Part of a small language model's weights: biases on query, key and value.
Each number is 128 + 32 x the weight over its row's rms, rounded and kept within 0 to 255. Layers, rows and columns count from 0. Numbers have three digits each. The size before them is the row's rms in percent of the matrix's.

# layer 7 attention output, 192x192, rms 0.0775, rows 145-191, columns 0-95
107:123085178090181170114146103102183100087168099123091142159110127204132121152184105105114077153089117100100153117104078071060125183080190166073138138084104109103172099156124111101061184091125139165104153132144128154154104151159171104123149075129129121106132182113068128140149161091118155128
103:132154122080171173122124103111138099111115112117136141139187165116123114142167153120112099106138173076127181192104122106137131119153216054091084198182087144133117096086098170112147172093114104106091168126099123113119119120089065173164123127168179134143105120133162100129140114127119110112
109:109113127135157118109142104149155073075141072111119207106130113139159129164162086145097145130104097101142178141162111169122083123127166106122205198125095081179145076161134158162059145077124199125151112126141123141127119102162196111078117130138127078076134157111113139114119123121129150128
092:108143122109120114110136135165169095114128125077142155129118107145091188141167151112178185130120118100113132034140134059133105131035101135128137137147114125227113118078089165120145201172124121180115166098103144146112140129139120135134132131098157177131120121135126113139091133145149185155
103:126153153146118192094130139117113139096105146175140106083161135126097132168105163124147093106160109142165076145091150232154116118200111119088200083174083181164126172120087163114189151185184160159122124117140118141102115176142152191092137176093097102148140140104101152142103161102154147137
117:106125111125131156127080085087105121161093154136125112173119129122144126116120164134117126122121187135127151033140100134143087176039125102069128060088112128219129109139095101058149115100129121097154092101130178165116056102120115135108127123094158101099115137113149145126120111136073156134
113:094168119170117118136139118138105117139120136113136118131110125137116134135135142123187129109122107163101118135160150112104123122177238142097107108099102222024116098147088133176108153196168160141161101156127100171160117188136128150121151121130116113126133169152127156120161152112161088087
094:116106120149151182207117129146123124129104074175122139188131126139165097138140094149122129116103164068156142209182130089134126145158116131102087139117157109085150131133099182084118124083070066142163133112116136135162143070135156113101118122101116135119118141122122126131137138159141167123
108:144168102166067112140076138081129127180077133148157057120126112109117211123074199184160122126118082104163086123144181152143108150172191190121069130156139153066126187119131105141160096108090146151075140154160186115093080071138096128136127125135138101125079105080128129156106100115132060180
091:122138104123138156138096115143117154144091132134117083156133133107149096108077150110118089120095194092150138128187133132111089161101158134104132130176093095163149189096049094111162116067118109152174125170182083156113093127113149088098168167107132121149146101149130110145144136115118086144
114:160163123101164115089148080159150069108119111107150168092140116100110119171172131130119149096173225146086157131165157084077151087063173083167133101172115104116094137081096102140123158098129150160115163125108130125143152094123132102131095113155170178108069129138127084117117100127095100142
096:132107163106107121120149150119140153146169158139088149184100111098171159145134112126152113179073156095130134142124162091073106117107180119179120139112131084119120150129125091090115103138143120105125140109126103097101115189193078186190190158134165137171147180139102112139125116118106038095
119:103114119118143114118108089163164091143137116148103131124088136156143123143163143159055138098123173113146154075183156151156169118094131168149085089133127141086084174126118099132113082105076110075133129137159098101124145133147121073106159136069149145168140164143095164079113111135153083149
157:160085101147174115139106140155096145116084122107134109138180157142134102063061137116142160111133153107077147122079119088137112134124155076122106114110102123165108131132128109122175106115133153175112153151134145103121116077120140159152112126147128102131100149115157099079102127080122131131
110:083150190107100153058200135061118152095166161125095121096129140136112134169167097120184139122166098168127125087109071151168086110118098131109185101091107169136204113117131123067135120156186131142095095184179123120077073122121130112113177118076171163189077107148177115135151111110110096159
099:131087112098162075143129160162135083092131115089162146107122159138144097121139119143116214159128160105104138105120173097142102106120153072095082154131089116144076119129106146175127137159126148137145179123107129162198155134175203147150143139162175127109047096170207110084059177060128091114
105:141121115167130140156099156160075142146124178080131130187143107144172131066106114112176130182092129076134160122136117137080141117106169125148149202201104096148090090170162212092102166126175120125117082115162152133151106151137166126113131157130136087086137164117141139101130126115091163158
097:085152163126078171102117119072129159118152116138070139128109118136163150162120105158131072129086126051183131122135090103132131180108109112073158196128115088111148076201122133089154127091146108135120064168162109099059098112105144160122148137106136103162127108154168140128156116136132103169
099:100140140145136110130144142112122155114115142157130125123115116114125160137116136139155127118110112117107157180171120143100168191138181157083184114094124127082095099125097099133100119027162140167129120192147139045058085138085111148149163146110126184175150067130162117156157076089174122173
102:134151141184072149124136083109118109124149106092124168133187111143154111166171119131165149148143092163158103125130117168109102062161171122194136151038093163105175138132125132177085145166099153124056161098062159163144166106159145166130081122153150117086074099121158131083072112114081136122
111:130147142132111136089119128100121117128120203143109125090113204154093145116132146124156145135140064049146113101125083139130114149133190136048172113152125181107147112185177153123095157098161108127122160105170133121159101160131140137126143148102139122172138157127140135138106059102141111137
099:059097153128116123137160109143095156133135147151076130133083117135144093126163094125102127099161202167165089099191150114135082115161126134136110120169193086144108133082084110153138086153092060090120102121124122171122133144123108125166137135093139160139085098135110141151113153169131109129
105:132176123178131119137121161135135149119106145137121139124159145126112128140110147123161145139094095098099140107158134091130089150134209170077172158067158080146171122110122076129120116086082153142106162075122160166169113165175124184147106168143193117068111185082092086154124111127135137162
101:111157093081120173129107122158156131135103081132170138154122079072130153145156149164109128111089115080100064078161152168161128049182142107183126120134119146112104151088078076149145134137105088164099135125078155158100100128111100147084112194103123171100121158113138122119125148150131113148
106:105082209065127130054196109067146119089184096096086141104143106128108167198155059140110100077192103086127109180098070121138126155141135057142139102159069103143165092152106190173079138139143099160150163087132170098162135101144151152118103089164095123071072146099142106115142161101111189156
119:162119144120153076129150116147113124129131126108101132120147141150143066121118116090122130124149087187108152183078180172123203071175121145182119064147105166058088170094151164122113154170116214159093105121135136136128083153089087128093129101101133094078141127115114107128147086091089123203
093:168101098165174131127103191133155149085133115112147138149139118129131136076079142114146160196061145095165167150097074146113174118091154136144212185119123133114133102126168106156111152128150120144086144125141133113121112135135065171148154136173232154140090181132144098056137139129100072121
096:099132105128124101150095135145094115151112176137133079177096133137118089116137134089126118119125113148110088144160140052130122167126098132147068213182106039232152149144082143116079120127102170125149124107154140167154121096145187106062133170079091140135127140062072132144120163129171105151
108:135125103141121121152091107152106140173101169146132103136120129116113088114106175130121153117122173183130150052134106129084109089092131166147244155115150082205160099141127089081095136155188123119123156142138079154139167098093131115136128118104126118143134101155132155120096106108136122133
093:136120096108144181127091135111145134087118102127177148108125122109081117116112132116086135113121097136153071110072162184115050099193075099182132151160115146122155192084101123177167135155122125137081148142110158145125081144062099111108106087108173129123111134114133108117165169167098126167
115:123115155146128140125164139101104173099138159122095122175197101133159146151121095135161128128101195129133124147171140151084077122182167079131166134099144144133189148094012124153129100094152063128114132125096110123141117101093191100086126123128143140111159142120122109115135194127150184105
103:098131203150046118101174141049130164106157168167066097141123083136106148173115105110197104124143142054132138145164114096143125116113169059079155113149120132113106127141078092175085130119116076117127151186098104150122122171123116144137147087136119153157110150157128138168146079140140118131
117:153136154133101160124155153088132194112136138070108110126185112108115108126072111100199077129138143096143154108120115179112107127099087130067209103151116092170100117198136150092089143121168096147124158095133130166186139149145162103135132177098123095111144094106101126135070144082115122154
111:124118154158093123115122061123068132158126174131082097162104102127145138145118154163135152109097099132123153107119087163220131084134155088173212112090172150093139145114174092108139098148172075147123161169133136096123114142152150145120160105140163160129132123126130157100118146113164144098
090:114166093135114111166136163128100145136102206153145118154137119111118161099109138112182162177108163078158135141136161169176162088144174111144117074195149177091067172136119194098148122177123072169165104113105064123113171138159155136144156167141100142133184118152111152165132119129136143067
112:127125097115188119125126132150141050079111053144175194089104106104112148116173115131098196098151085129188085127099118098137070153156186130136094168140118145122127120132139166176117143155102137112160134088104175170161145092146150133078091119117111119107114098086121140118128095133123141123
099:140132121161127091151082102164098099152111140129098119113066127160134111121105144171069128092130107186172126059127142125142077124161083122191126124082079183132057137119075137086130111148147182161172115159162121107134080145133126129189137155116076123163129145128107130155161101057211090088
089:090122120123076110119111105079120131170104149169144097139102045127150166120129154170141130117115077096121081102163119150138100159102092150057135135181115188156191164209137139136107135163147139164150101137124113092079066086118140156154159144135163136143128087131151081090088121095105172194
090:108174156159112165073130093104077071116107144117124149144150045159083157193177134071150132096131065151137103088116149078120112150151142094152143107109106176083124087179133133199092126153157169140140172126105175132139142118184164154085126088168131114092123100126189125102054129117181154099
087:130077113060153120106127139093166110101129114151128134133100084125098126120158115095100131120117176106146166151188168148084187096128131129173130071103154100103157203079106063107178079139101129164081159104115117092117136115095114143134103096158148132142098149123119109107107144113087161166
081:156104089147138149152104145175096155076121119115151151137164100160113094102103098124132130178088145165121124092148108077144144153142115149118111160078130060116145093178161087164149124072087143135030133144172141119110113137098163116064131126134164131123140081103127071097115123104127136228
097:078132088094130114126127107170128067123117093132162174149103140123109144126190108097097172132151144183120061106107114117179093140116089119112120054138191176165176106055132133141216135168147078127116088113149135142118116159147138141147153221103137131126154107113109156163093096118132127172
096:103114085139150142151095139115150142127076173151162130129112078089107146127119165162150140145103206169107127091140170129143094140092109113101101052078177129173104130125070116140196131139140131123095106131082130130133173125117106174177124139151158155115082120142148167133117171148136142121
100:136107063107128089151104112152098092151089127088170155150107143093114106102126139120101172144109140108215202136126105207149133107123114197117187144129144124127148081193169137080046146108097138096121139122086129160146179069101134126093080128097102128093113110105114141130101100149089163162
094:125176103105078111149110107069158136168131193167138081162095132156106108121106117116127167156148144128146135140129130088117108126115107100157105167098086109168157090094096117109117124112110160097118089124185057075092115137143149063095172149088063095229177136129071178132171093120157078101
102:135138158123109098086172143129126164084131124085094117101170140137096118150122113110183152118162132124159124138098129162072140210146117152132062097082125172125109188160133117067136095120170151164066146091150149118139085113103155087126151144101130091113072162056114125148108133130112113168
096:139052185138116151120150136123118140104172105081091122149145101147161146131109084153134112130127129178110153099069164135135169116126073102142109171196102163154052157119157150155099128167148120114164134135172097142147126123134154063129177125104127075133130122130098148142145121149119131103